From a checkpoint of a small transformer trained on Wikipedia: 13 layers.
Each number is 50 + 15 x the weight over the matrix's rms, rounded and kept within 0 to 99. Layers, rows and columns count from 0.

# layer 8 MLP down (transposed), 3584x896, rms 0.0738, rows 3203-3230, columns 640-767
57 30 68 61 62 51 59 69 70 51 49 72 61 23 68 60 65 54 24 32 57 58 37 77 46 53 47 29 33 39 32 49 49 41 44 21 42 60 26 68 50 25 44 74 56 53 40 42 40 35 71 48 61 62 59 74 57 47 76 38 58 74 36 45 60 28 62 58 42 38 70 44 49 51 57 50 32 51 53 22 67 56 34 61 38 47 38 41 39 49 43 31 26 79 62 25 34 38 42 34 61 33 57 28 44 49 31 39 39 43 65 72 39 35 58 72 74 64 80 36 52 40 59 34 46 20 37 51
24 37 53 46 68 49 57 44 39 75 41 46 62 55 54 62 57 39 36 50 31 36 27 62 33 37 47 70 30 51 35 80 46 69 41 62 63 63 41 60 62 44 47 60 66 56 47 55 54 58 31 53 47 49 71 52 43 44 55 69 51 47 46 34 40 69 50 55 41 51 38 45 51 30 53 50 55 63 53 39 50 52 51 63 30 90 65 62 54 47 58 64 71 36 71 47 50 37 38 64 50 20 67 67 25 42 20 81 26 46 34 58 60 28 35 71 68 33 50 77 43 64 49 43 42 40 63 70
35 44 23 48 67 77 51 63 52 44 54 33 37 50 49 72 81 31 64 57 54 43 81 50 44 62 80 43 48 56 49 49 66 28 49 49 74 52 63 73 67 74 67 40 47 53 50 52 35 76 61 30 33 37 63 58 61 62 45 57 26 59 59 28 41 35 53 38 43 35 42 54 37 66 63 62 52 64 52 55 60 60 45 59 63 44 52 44 50 42 45 49 47 56 48 70 32 20 31 66 55 44 33 45 42 67 77 63 63 35 48 35 62 53 42 53 41 54 39 62 68 38 55 40 42 54 66 59
61 37 60 60 69 35 37 24 65 52 57 45 53 63 48 74 32 37 76 33 58 51 58 43 42 40 84 46 51 45 70 54 44 33 38 24 63 58 24 64 52 31 56 52 57 49 34 17 48 54 63 44 53 52 39 60 73 46 69 42 64 68 44 29 45 56 38 45 38 45 81 70 37 44 72 42 78 30 47 42 61 61 35 51 41 52 22 38 38 48 70 42 67 70 57 52 44 37 24 52 38 60 33 50 29 28 57 34 46 59 69 63 53 68 42 44 44 32 31 17 55 07 78 34 54 50 33 46
50 28 56 67 49 23 48 76 87 38 38 41 41 63 74 48 62 71 41 56 33 68 36 73 79 59 27 70 36 30 69 59 35 57 44 65 59 37 57 52 67 57 64 59 83 52 27 69 51 62 36 68 51 50 69 40 31 18 34 14 28 48 53 67 58 73 46 68 29 53 27 64 50 18 41 42 17 39 24 36 57 56 60 25 69 43 36 64 53 32 51 50 69 51 50 51 62 66 49 46 62 67 22 40 45 54 37 50 26 46 53 47 47 65 35 51 46 38 13 49 45 45 47 41 60 27 69 68
56 43 50 38 63 79 41 43 43 51 51 34 41 49 53 52 33 47 25 57 68 31 39 42 50 35 66 64 62 50 64 30 47 71 44 76 54 34 58 23 48 64 52 66 37 52 45 31 21 68 44 84 42 57 34 47 60 66 51 30 54 78 50 47 25 64 50 78 64 49 56 87 52 31 58 45 54 41 37 66 43 64 64 59 25 32 27 36 40 60 49 56 51 66 50 56 25 68 44 40 39 56 47 61 76 46 63 58 39 52 20 53 34 44 48 20 51 35 72 56 27 35 31 44 55 46 43 55
69 55 28 38 88 53 35 64 45 56 22 38 47 70 48 60 33 64 47 47 67 69 24 50 57 53 66 53 47 64 48 31 56 96 48 65 29 52 53 40 47 51 22 62 32 36 68 41 53 35 52 49 41 32 35 61 23 51 38 43 37 65 55 42 46 34 41 62 47 56 64 47 53 76 57 43 62 38 31 36 49 42 42 51 56 60 58 48 58 57 54 51 47 42 34 41 69 51 43 26 38 53 46 49 35 39 29 27 39 35 48 51 89 33 34 76 41 61 67 39 35 44 69 32 35 43 64 61
70 53 61 49 63 47 69 69 50 49 56 24 44 57 25 60 53 62 33 48 64 54 68 70 34 59 64 59 50 61 58 44 69 50 70 19 61 36 70 56 70 74 73 53 67 53 43 73 37 23 43 29 34 49 28 59 64 36 54 46 33 45 28 56 71 39 41 25 34 64 95 53 34 44 51 22 22 44 63 27 40 39 40 55 46 29 52 68 70 57 46 30 49 38 35 72 65 40 64 44 67 79 56 48 48 25 31 35 66 37 60 44 60 52 27 51 47 41 50 44 32 76 81 43 68 53 37 75
46 36 53 63 67 65 56 51 65 52 52 59 47 62 45 55 22 53 47 53 35 34 55 69 29 37 44 46 45 64 65 88 31 71 59 58 47 48 14 43 51 50 49 42 44 60 85 62 26 43 34 52 15 39 36 55 48 59 59 40 77 52 43 49 58 31 40 31 53 54 41 45 52 53 74 51 60 52 33 37 69 78 34 74 53 60 64 32 81 67 54 44 63 32 53 56 23 53 39 32 34 38 39 40 54 67 74 56 78 36 40 38 45 20 46 31 59 63 21 39 39 88 59 60 28 52 49 52
50 35 38 31 58 75 65 38 48 64 32 64 52 63 45 81 29 43 46 40 54 48 35 43 40 55 54 82 70 60 41 54 52 48 37 46 61 35 50 47 55 38 69 52 60 57 47 70 36 28 75 75 62 54 39 69 27 86 88 40 52 34 25 58 65 48 55 40 53 71 39 87 48 22 48 26 38 49 52 63 90 57 46 42 35 55 56 45 30 52 54 34 54 39 78 76 34 67 26 60 59 58 42 35 65 09 61 82 50 44 47 39 65 62 74 48 27 44 77 49 43 54 53 46 33 82 72 59
54 47 56 45 35 51 45 44 55 37 54 53 35 41 31 64 41 67 44 54 33 57 23 29 60 59 48 54 32 79 47 42 68 56 74 46 58 65 21 30 45 17 24 64 28 78 99 53 51 69 37 65 64 49 44 49 59 38 60 40 68 60 51 48 50 75 32 50 52 58 11 23 38 44 81 25 29 76 62 25 74 80 47 39 53 41 67 38 31 30 49 51 33 47 42 71 70 45 55 37 46 73 38 48 43 63 91 45 53 56 52 48 57 61 60 35 38 40 71 46 53 88 51 32 55 35 59 57
75 63 61 43 76 30 67 52 48 41 43 26 60 45 37 31 74 58 46 66 22 67 41 50 67 53 13 31 45 63 66 62 37 21 29 46 72 45 49 47 45 50 58 15 37 53 55 57 53 39 34 83 61 88 50 45 25 86 31 53 62 41 61 65 60 49 48 76 52 71 31 59 57 42 29 43 12 88 54 25 45 70 58 46 36 39 41 69 24 28 32 39 31 51 86 72 49 50 64 44 34 46 35 51 40 40 44 57 68 45 38 59 35 58 32 68 58 50 25 38 48 48 40 59 58 87 47 41
44 35 49 70 46 60 61 50 57 20 51 36 43 39 31 19 41 51 60 43 73 39 41 60 46 21 51 61 50 43 35 38 57 63 51 11 82 44 45 38 50 67 57 42 40 63 25 52 47 62 32 59 45 41 28 36 66 61 56 49 52 18 40 62 43 78 61 41 52 70 71 61 39 54 52 20 43 25 53 57 88 58 57 20 49 77 80 33 59 32 52 59 46 34 64 51 66 18 42 36 48 62 67 28 39 60 57 40 55 35 50 24 40 74 44 64 51 61 24 49 32 48 51 27 69 48 11 45
47 60 94 23 55 41 80 44 58 72 47 69 50 58 49 40 61 30 45 80 58 52 50 44 58 45 25 60 42 35 45 44 63 69 32 72 84 58 48 52 57 53 68 75 36 67 67 68 50 23 50 38 56 44 65 54 58 52 53 41 49 47 64 43 48 88 70 66 86 59 48 65 59 62 46 65 59 34 48 57 55 41 65 56 37 51 53 31 64 55 41 79 46 68 38 76 52 50 51 22 60 50 60 49 25 58 45 42 30 62 65 69 41 68 58 56 57 38 82 28 46 71 39 60 61 56 72 36
39 35 24 35 63 36 32 37 42 38 46 45 40 36 58 61 31 45 57 17 57 61 42 62 64 49 36 52 56 51 56 28 56 70 66 67 74 52 63 07 55 53 30 41 38 66 58 44 24 46 70 47 56 43 70 46 53 39 61 79 42 62 53 43 28 43 25 30 59 57 71 54 22 72 58 40 56 14 39 53 47 40 31 60 39 70 56 56 40 60 49 21 63 62 52 77 55 39 46 20 51 60 73 57 47 49 43 43 54 50 45 50 61 41 53 40 44 52 55 55 26 50 33 46 43 13 32 36
63 45 42 72 49 72 37 32 74 46 56 64 66 44 64 62 58 81 34 32 55 23 58 33 31 59 19 37 51 73 40 34 70 50 48 39 45 31 56 37 63 75 56 49 43 50 47 49 50 89 49 64 53 53 32 51 73 32 73 48 36 38 37 54 31 36 53 46 26 66 64 65 50 61 39 45 54 34 62 48 57 65 48 46 45 63 50 40 46 42 48 38 31 47 61 45 46 53 53 49 54 38 34 61 60 58 55 39 21 55 24 48 68 62 54 49 52 61 67 41 50 22 34 32 38 44 61 49
27 60 53 57 70 61 27 52 41 19 46 51 68 30 42 54 31 27 24 54 34 46 49 30 43 67 36 40 36 58 37 43 64 42 63 19 42 79 55 34 75 50 41 76 50 59 46 27 62 28 31 47 45 42 64 47 44 55 64 41 51 54 50 48 42 68 31 47 52 28 68 42 26 52 46 50 72 59 60 70 39 41 34 32 47 60 54 75 55 51 42 49 49 63 67 65 29 56 32 45 66 57 65 69 47 61 32 46 60 40 39 51 87 50 74 50 68 48 62 68 49 42 56 75 61 19 84 55
62 51 52 29 44 46 50 48 76 52 42 43 49 27 57 44 60 56 68 77 62 33 42 32 30 58 63 51 59 44 48 31 47 54 59 36 43 67 58 57 51 43 39 45 62 67 53 59 31 30 56 62 65 49 57 45 62 71 69 49 36 27 46 55 62 40 24 41 58 61 42 57 44 60 53 65 43 58 44 17 38 38 65 63 40 73 38 56 48 62 38 33 52 44 29 42 54 61 50 21 59 48 31 61 37 63 83 42 70 39 65 23 27 70 45 47 62 68 26 36 54 41 54 44 45 15 68 44
51 57 53 34 23 26 43 37 29 64 50 26 21 35 46 61 44 46 48 34 58 52 44 35 48 61 53 63 55 46 61 53 43 37 40 50 36 77 73 34 48 45 36 51 54 36 40 72 41 58 41 36 49 49 33 59 69 31 47 37 32 51 57 43 49 55 56 52 52 73 47 83 58 54 59 78 51 57 53 50 50 49 41 25 36 34 07 40 25 63 38 74 57 60 43 65 68 29 73 59 42 35 44 55 68 48 56 58 24 65 61 65 53 31 52 77 65 24 45 59 52 40 35 48 47 32 25 63
34 14 55 63 45 62 49 78 32 49 62 47 73 41 41 48 48 73 46 06 27 72 52 75 23 50 39 44 51 26 55 83 54 32 46 52 62 43 35 63 72 33 43 21 52 57 46 71 41 28 59 50 67 78 45 78 70 51 54 52 58 49 57 70 42 48 33 55 75 67 20 37 14 72 20 41 86 36 54 62 56 64 57 47 57 64 76 55 33 38 61 69 52 32 35 87 40 39 23 40 47 29 50 55 45 58 54 80 61 58 54 53 60 56 35 53 42 63 25 13 38 53 60 38 27 56 41 58
40 50 73 43 79 41 84 42 43 59 70 36 31 77 53 44 48 54 57 49 77 43 22 60 62 26 36 62 31 54 55 58 44 69 28 61 40 63 74 58 38 15 29 47 55 48 50 72 58 26 55 60 31 47 48 69 71 45 46 42 24 36 35 43 30 77 49 70 48 32 43 52 73 53 43 60 56 49 54 67 46 43 47 54 58 52 54 49 47 42 48 54 62 29 59 66 30 46 33 37 43 25 49 55 64 56 49 29 56 62 54 36 23 68 66 39 72 68 56 64 47 63 34 48 41 35 62 43
39 34 57 42 51 62 52 44 52 40 43 36 47 79 36 43 43 80 77 30 45 54 65 67 19 61 37 53 58 40 33 90 41 36 50 23 60 23 37 49 49 27 52 35 51 77 49 45 60 36 39 27 62 31 72 75 40 38 47 55 50 55 40 41 35 56 63 44 37 41 70 50 89 38 46 56 58 40 29 46 40 25 61 46 57 34 53 68 57 46 16 37 66 26 73 43 38 53 74 53 55 75 61 30 47 60 45 85 67 45 49 83 33 34 79 60 56 53 69 74 64 64 72 62 45 59 79 62
68 42 50 32 51 43 47 67 25 66 64 50 33 64 65 49 50 44 42 66 45 62 20 63 78 64 68 68 39 75 65 59 35 28 40 62 62 50 44 38 70 54 43 35 42 49 70 40 82 33 54 38 66 37 60 57 34 63 49 49 70 56 53 37 79 53 60 49 62 27 41 33 80 62 47 47 49 57 54 55 58 49 42 43 52 45 17 45 23 85 35 58 77 62 40 52 48 49 58 25 55 50 46 52 41 33 82 26 46 54 28 66 22 43 44 40 26 51 31 25 66 46 63 47 36 44 37 48
77 26 51 32 59 45 64 39 20 39 70 40 37 40 44 54 26 56 32 61 50 61 56 61 60 49 54 45 69 65 56 37 36 50 73 66 33 24 10 81 65 33 51 64 42 72 33 31 69 77 49 47 31 63 41 50 70 69 21 25 84 40 50 46 56 36 53 67 67 68 50 34 53 32 18 65 47 56 71 45 59 67 55 37 66 52 30 41 88 78 77 40 34 38 43 55 43 80 49 22 53 51 33 60 14 89 34 31 55 68 75 43 73 68 83 50 48 38 99 59 56 45 81 43 74 47 55 45
71 61 48 27 45 40 53 53 66 55 95 35 39 38 75 44 23 50 59 21 57 51 45 32 62 51 40 66 20 67 40 57 43 65 25 61 32 54 44 40 40 41 50 31 57 57 50 58 59 55 35 64 47 35 59 44 48 49 51 40 36 40 54 49 50 72 58 22 27 50 55 33 38 50 55 52 65 48 51 44 65 63 68 42 61 80 31 43 69 42 63 43 53 63 43 36 55 43 22 31 43 54 39 43 40 48 75 48 29 42 53 28 64 53 34 62 49 51 70 70 43 57 81 37 49 71 66 60
40 45 48 60 30 36 50 63 65 59 55 66 73 60 40 57 66 62 70 51 65 55 62 40 67 55 35 66 64 35 58 47 55 78 38 47 43 17 33 67 56 37 31 43 57 56 78 37 36 20 51 31 65 39 30 52 44 49 54 54 50 27 76 49 46 10 70 35 32 50 74 39 69 56 87 58 62 52 13 59 39 47 42 64 37 38 64 07 60 43 47 63 47 54 45 45 66 67 67 52 76 34 00 49 55 45 39 73 39 48 65 41 56 77 42 70 63 25 47 53 76 49 56 43 58 15 49 40
63 64 32 66 22 08 52 75 45 68 09 47 32 71 11 48 33 39 52 62 68 43 46 23 42 50 61 48 35 47 35 55 33 60 57 64 59 54 51 76 50 40 54 52 51 34 37 46 58 36 43 66 39 62 36 44 44 49 41 45 47 53 58 29 59 47 66 27 61 52 40 52 30 49 59 43 52 52 44 74 50 67 55 47 49 40 26 44 50 76 61 46 53 33 44 49 45 27 45 62 62 77 44 20 52 56 54 21 50 41 42 64 67 56 50 54 64 47 36 42 69 51 54 56 42 38 54 73
21 61 24 31 31 33 39 48 77 68 46 79 31 72 22 33 37 72 45 55 76 50 16 60 73 65 41 25 47 73 34 71 49 28 20 58 46 69 52 79 30 55 57 59 61 52 23 38 22 57 65 61 31 81 65 53 70 35 40 44 55 35 43 55 33 36 37 70 53 43 48 81 49 39 54 52 65 42 56 24 69 47 56 59 54 77 62 35 23 47 40 54 86 36 37 57 82 71 57 62 48 40 62 60 32 53 35 39 73 51 36 40 70 47 27 75 70 32 44 60 61 57 52 75 62 41 49 48
# layer 8 MLP up, 3584x896, rms 0.037, rows 3204-3230, columns 640-767
52 53 58 41 35 29 52 60 38 77 45 46 67 62 59 46 62 25 30 55 37 64 39 76 57 60 61 52 41 31 26 29 50 43 73 18 59 39 50 58 57 34 42 53 51 61 28 62 45 55 45 44 59 88 73 55 49 49 32 70 56 66 70 25 54 55 82 15 56 44 74 47 28 48 69 76 50 59 60 68 53 54 61 78 44 52 75 47 45 56 85 60 78 56 54 65 30 76 77 70 62 43 34 28 51 22 54 66 26 22 37 53 73 57 16 54 45 61 27 43 73 63 65 48 31 70 55 50
49 53 59 34 36 33 62 39 42 61 45 56 48 38 42 76 39 50 57 64 42 45 68 44 59 59 39 48 18 42 49 51 41 23 41 53 45 79 63 35 50 25 56 43 76 59 24 49 58 56 53 34 42 37 42 34 67 49 54 34 82 30 59 42 45 81 54 50 52 50 80 55 37 32 51 41 32 66 55 58 37 48 50 29 72 56 35 57 52 57 57 58 41 42 58 62 40 56 42 56 58 45 32 56 53 36 27 47 33 61 50 46 51 65 67 43 35 77 83 41 51 23 40 67 55 38 52 53
53 46 29 88 68 46 63 40 64 54 53 65 13 36 24 41 36 38 63 64 63 66 58 65 30 50 57 65 59 54 65 56 74 39 31 57 76 47 53 61 45 68 57 67 65 74 44 43 51 42 73 34 51 36 38 50 51 52 68 39 83 64 66 33 18 48 29 49 47 16 31 51 48 69 53 40 40 43 53 32 62 53 32 71 38 39 34 50 68 44 38 57 43 49 44 29 48 16 52 48 51 53 44 49 32 41 49 67 39 48 48 35 42 36 57 22 46 29 41 34 61 60 38 56 43 24 30 28
46 67 63 77 70 45 40 44 67 51 24 53 71 35 43 66 53 45 47 47 65 61 59 55 37 32 51 58 59 54 64 23 58 47 57 53 66 61 46 28 63 59 63 55 15 51 70 39 37 43 61 47 45 28 54 51 71 52 42 58 46 58 50 36 59 41 49 57 47 17 44 42 52 47 54 75 54 71 71 54 52 38 59 73 24 73 50 55 66 32 57 60 48 61 68 71 65 23 46 39 41 41 75 51 59 27 57 33 74 58 70 63 56 60 62 29 28 74 62 67 52 47 36 48 65 73 41 41
61 55 46 25 40 42 35 43 54 42 69 46 45 41 28 46 36 42 32 65 56 44 41 03 61 51 63 54 20 51 54 62 65 49 13 34 53 29 24 20 58 69 57 54 53 89 56 26 32 37 64 50 35 46 47 56 43 55 46 53 65 66 55 57 39 19 43 52 48 46 39 47 18 35 48 59 55 54 62 45 44 27 46 36 22 61 41 66 47 44 65 59 65 48 43 64 27 39 46 42 59 52 61 46 57 27 67 48 15 50 73 25 34 34 43 44 37 46 65 66 32 53 16 42 30 84 51 47
76 30 48 52 54 40 41 63 47 67 63 90 25 49 50 51 47 51 52 49 74 48 25 76 59 28 60 66 29 48 37 72 35 65 51 49 53 53 25 28 80 57 35 67 11 51 63 17 25 38 67 43 60 41 43 34 28 72 53 48 41 52 65 58 30 30 47 65 47 32 43 33 40 36 43 54 72 42 48 08 52 66 76 44 66 66 53 52 34 35 56 43 42 36 71 67 77 67 42 41 62 43 58 37 36 64 51 55 57 59 71 33 48 09 65 25 17 70 62 59 84 33 60 21 41 62 47 27
67 46 67 54 76 38 60 50 44 54 48 45 59 37 63 57 43 48 38 60 37 36 55 38 30 53 53 52 43 19 73 36 70 82 33 54 27 57 34 44 70 61 51 19 88 40 53 44 39 41 30 43 31 27 54 63 59 59 40 58 46 51 50 30 52 39 54 56 15 50 57 33 30 62 49 46 71 70 54 63 49 31 99 30 66 26 83 34 52 42 70 45 47 78 84 58 72 46 65 41 71 74 44 54 77 43 24 41 47 10 79 48 48 48 35 46 66 45 63 12 38 50 71 39 51 45 65 63
50 54 62 84 76 42 41 39 69 58 64 53 70 23 39 45 63 40 41 37 49 45 61 56 68 54 35 33 57 52 43 63 57 61 47 34 67 61 62 77 31 60 60 57 50 51 30 43 56 48 46 48 52 54 18 52 48 47 51 43 71 44 54 58 22 25 26 53 77 33 55 46 54 54 29 47 42 66 28 45 68 61 54 48 59 54 76 81 77 40 60 26 60 56 47 33 25 20 42 32 31 42 76 52 55 64 66 43 39 42 57 72 65 21 24 62 49 53 69 70 43 20 64 35 35 17 53 60
37 63 43 84 26 43 52 65 61 56 52 53 39 57 38 48 36 55 60 73 40 48 34 38 60 74 51 49 47 61 68 50 54 44 70 40 15 29 49 54 36 50 25 51 58 54 18 31 62 54 69 67 52 50 41 63 44 74 56 60 58 55 32 64 54 56 36 40 43 20 40 65 54 41 61 57 33 60 66 48 68 66 47 46 51 92 65 50 70 54 54 54 80 58 53 55 43 59 34 27 67 61 27 60 43 43 52 67 42 44 50 63 31 38 35 53 61 52 31 56 39 28 60 58 72 71 34 49
77 46 45 40 38 15 39 36 47 71 40 52 33 22 44 46 39 29 45 47 47 56 39 70 48 56 52 55 52 39 60 46 51 80 85 54 58 64 21 61 28 66 42 42 44 49 58 69 83 56 37 35 81 33 45 62 42 60 61 70 49 61 43 52 46 58 23 50 54 71 38 26 50 64 66 30 57 76 43 50 40 66 23 60 47 66 46 66 23 41 37 79 46 34 42 41 45 62 47 52 36 70 57 35 44 67 40 46 58 49 38 32 72 25 37 22 50 55 57 50 71 30 57 60 48 52 61 39
70 55 61 50 28 70 47 46 52 61 32 68 45 40 42 65 62 48 56 81 64 57 57 63 27 40 34 57 42 53 67 44 25 50 39 32 57 30 62 51 65 69 56 26 53 58 33 31 52 56 41 64 91 71 67 29 51 43 41 32 66 30 68 20 61 41 28 94 51 51 61 53 67 48 27 53 33 51 85 31 32 42 53 55 29 42 56 32 56 37 40 63 49 48 61 60 69 54 35 34 84 37 40 60 51 64 52 74 43 45 45 53 87 45 49 46 18 44 66 44 38 60 39 49 65 61 31 35
39 34 46 61 60 49 71 65 57 37 68 59 44 50 42 35 45 42 58 40 66 54 78 34 73 66 42 43 58 58 44 49 34 75 40 31 77 69 58 41 66 33 52 84 44 56 50 65 33 57 37 44 39 56 62 36 64 47 39 39 42 68 48 45 48 73 70 44 58 51 36 53 29 29 53 52 12 54 55 64 40 39 64 39 63 60 43 79 48 66 73 36 14 33 75 45 60 50 60 47 44 61 52 42 56 46 64 38 52 49 70 58 22 58 34 65 34 66 52 48 31 42 28 49 40 33 31 63
38 39 49 45 51 62 51 72 24 53 43 11 33 49 41 65 66 13 42 54 60 67 43 42 46 59 45 46 35 63 63 64 37 13 56 54 25 46 36 53 48 62 22 38 26 51 48 68 73 37 39 22 52 34 53 28 68 53 50 50 43 42 37 62 71 42 70 43 71 34 42 51 37 57 48 68 38 51 44 81 38 44 42 47 66 67 45 62 45 63 77 54 80 22 41 40 27 44 53 49 45 73 52 48 40 77 51 63 57 49 67 59 26 60 51 51 37 41 48 44 42 30 47 50 71 42 45 47
57 40 75 32 73 66 07 52 46 27 75 14 40 38 48 53 70 60 46 38 22 74 60 47 71 39 67 35 48 67 47 67 33 43 22 52 35 36 81 55 57 41 79 32 73 39 47 28 48 67 44 63 14 25 62 71 51 65 53 67 59 41 66 53 32 69 38 00 26 29 58 61 55 67 36 50 44 29 99 59 27 69 32 39 62 49 80 40 56 60 57 49 45 38 33 67 57 36 41 50 44 46 31 52 15 35 61 43 61 50 50 41 54 50 40 71 22 89 48 47 64 45 58 64 43 45 57 81
50 31 34 23 21 61 60 40 30 40 47 34 77 26 44 34 51 57 45 56 53 23 36 44 49 60 37 39 68 58 43 33 58 60 51 52 44 27 76 48 26 75 27 36 53 35 46 72 48 47 46 43 15 50 44 19 37 34 54 63 53 52 23 65 39 58 82 83 45 48 47 47 46 51 45 16 43 71 38 49 60 74 58 47 41 28 40 54 61 55 24 71 43 78 22 46 41 48 57 41 33 25 74 50 49 50 55 48 72 67 68 64 53 62 15 43 25 72 42 50 75 32 42 60 14 87 55 49
39 49 39 46 70 38 42 52 29 68 46 57 61 43 53 44 35 46 37 42 68 59 60 46 69 69 49 18 58 36 61 26 34 53 52 32 50 47 54 66 38 29 48 63 47 50 55 21 68 32 56 73 46 52 37 52 49 32 56 72 48 66 37 62 41 62 32 38 18 49 42 36 36 45 52 63 53 51 46 34 51 49 68 67 65 43 49 43 54 59 50 69 50 43 59 68 06 46 54 53 62 39 51 62 47 50 53 73 65 46 73 24 44 72 37 36 61 59 77 56 64 36 28 44 54 47 71 55
50 27 39 73 66 36 64 66 49 38 56 60 64 38 47 35 56 66 62 31 70 50 55 47 54 56 38 64 61 50 53 51 25 52 66 40 41 59 35 61 51 39 25 46 51 60 69 57 24 46 74 63 88 56 46 48 47 39 50 27 46 47 48 22 65 11 22 53 75 61 62 38 57 57 39 56 40 53 73 46 51 46 54 68 56 89 32 45 50 61 68 61 42 30 49 67 45 55 56 70 35 30 61 69 41 34 37 59 50 73 46 57 61 90 57 22 46 57 46 58 84 58 17 32 52 59 38 39
66 71 46 72 56 64 42 50 62 31 66 47 44 33 59 58 62 49 53 67 29 39 54 54 48 47 28 44 38 64 59 49 59 29 60 41 38 53 31 66 51 54 57 36 75 16 66 24 64 35 34 55 52 35 34 64 54 40 37 60 66 64 40 56 81 70 33 49 75 10 38 60 36 53 42 63 52 65 39 62 43 43 46 63 47 82 41 33 37 51 56 59 37 58 53 31 69 50 57 37 52 51 89 59 67 54 72 54 66 60 58 52 52 47 45 53 60 70 69 54 49 45 57 38 59 71 31 45
46 40 51 56 48 24 71 38 25 48 48 28 63 38 46 56 62 38 53 46 43 25 60 57 42 72 63 56 59 42 67 25 67 56 42 70 06 47 56 45 48 51 23 69 64 58 58 74 60 69 51 61 46 36 44 63 23 67 58 58 58 82 75 52 76 31 53 54 45 25 24 36 54 41 34 68 67 64 70 31 57 44 56 39 65 57 43 33 43 42 50 42 38 54 39 65 36 48 55 62 58 47 38 66 64 59 77 53 41 50 60 72 32 52 41 69 32 58 56 54 66 53 15 63 50 56 45 59
52 45 66 43 57 58 53 47 39 23 35 46 73 61 32 42 58 35 71 66 37 53 55 50 62 70 57 39 40 50 38 49 44 54 60 48 44 52 31 61 43 38 65 67 42 51 38 49 61 59 35 52 54 56 57 63 29 48 53 61 42 70 83 53 69 44 41 47 28 68 62 53 65 50 34 86 59 76 56 24 81 59 44 46 51 39 65 29 26 63 44 39 71 73 59 40 58 42 69 41 47 69 32 63 59 59 43 51 39 44 34 65 66 56 53 53 58 78 48 61 46 34 36 88 58 30 58 51
50 43 63 75 65 59 52 65 54 42 35 60 44 39 27 34 46 44 07 57 48 59 64 56 71 38 63 18 54 58 34 52 50 51 65 47 45 50 46 79 55 73 34 37 25 48 65 63 64 34 79 52 54 12 44 39 65 56 46 62 35 48 67 54 66 42 46 33 45 42 78 44 54 76 42 51 75 55 49 52 83 21 52 47 36 64 44 77 25 50 54 38 77 61 56 30 46 73 43 50 43 46 51 50 55 16 58 27 49 60 80 65 28 40 60 46 65 28 35 70 41 54 77 41 67 54 49 57
50 65 28 47 58 72 67 56 64 57 46 37 44 57 52 45 64 54 62 65 71 35 70 73 35 70 43 41 59 36 84 54 55 62 47 65 75 68 63 58 35 57 51 63 49 36 51 51 46 53 79 36 61 49 41 43 51 60 40 71 43 35 64 47 11 67 37 40 65 59 38 60 46 40 54 46 44 40 41 58 59 38 52 46 37 54 75 78 69 69 51 42 53 35 52 67 74 34 15 77 30 58 49 54 66 58 18 45 53 67 33 65 36 31 37 58 49 66 22 52 50 61 52 43 53 36 67 60
67 55 53 69 37 39 57 40 18 25 44 36 47 38 45 62 37 36 27 34 31 50 49 61 63 64 34 47 50 53 32 49 23 39 76 52 52 33 42 74 50 56 63 24 42 29 17 42 22 64 62 82 60 73 56 23 45 55 44 45 46 41 42 45 69 49 34 35 55 76 74 59 58 23 50 41 47 51 35 51 79 69 64 53 41 76 62 44 64 60 75 51 70 66 50 39 50 57 57 46 45 69 36 56 58 36 48 40 74 72 32 43 65 36 58 29 68 67 55 75 48 53 29 56 32 29 87 57
42 67 63 45 28 39 70 27 44 40 32 60 75 37 58 55 54 57 48 44 43 88 54 50 67 52 27 64 25 65 48 50 71 27 48 36 53 41 42 28 34 55 51 32 22 37 48 40 63 48 65 34 39 71 52 75 50 45 69 65 27 59 60 38 31 28 73 67 45 70 72 32 36 39 47 33 50 50 45 28 57 39 48 61 33 31 27 45 47 47 67 39 42 68 36 33 43 38 43 34 60 52 29 35 29 40 71 45 66 39 29 32 35 68 20 57 41 60 67 66 59 38 59 44 50 67 50 62
52 46 52 63 46 38 49 46 57 89 57 39 49 42 62 61 45 59 60 47 67 49 50 77 21 28 40 57 50 40 67 26 52 35 46 45 36 51 58 56 56 35 61 88 43 35 52 52 45 49 08 38 69 61 46 15 31 63 39 63 29 34 52 51 58 67 76 57 79 36 37 44 29 31 51 42 72 63 76 50 49 87 18 43 25 59 65 54 30 70 40 42 49 63 51 34 78 59 45 47 67 54 44 52 66 32 04 53 62 46 80 53 63 57 49 28 55 36 42 44 42 87 41 42 45 36 32 48
36 54 41 39 62 38 49 61 62 66 52 56 58 49 44 50 62 71 52 38 57 68 39 71 38 40 38 49 41 52 51 51 45 61 43 33 48 34 20 47 67 60 37 42 73 48 38 63 31 65 62 27 39 55 38 46 49 63 61 35 55 72 36 58 67 27 37 99 54 38 52 39 41 47 84 33 41 00 57 51 61 88 44 57 71 67 38 37 76 62 44 50 72 52 42 51 92 40 33 42 26 51 66 48 29 56 34 21 48 46 53 54 56 59 38 59 43 44 35 71 56 40 51 40 43 74 62 31
69 69 89 90 37 60 74 73 87 68 50 67 71 44 58 28 25 94 64 58 63 60 56 47 43 40 27 48 51 54 32 23 31 51 20 44 54 23 32 46 37 20 66 47 37 59 46 39 12 67 45 51 42 66 63 20 74 53 45 68 57 74 77 45 48 44 32 58 61 19 31 62 51 45 29 42 35 72 57 58 67 40 47 31 54 75 60 59 36 33 37 44 84 38 67 42 67 58 58 22 18 49 36 57 34 46 42 72 36 52 52 46 57 64 59 54 47 46 45 38 46 34 48 53 26 72 72 51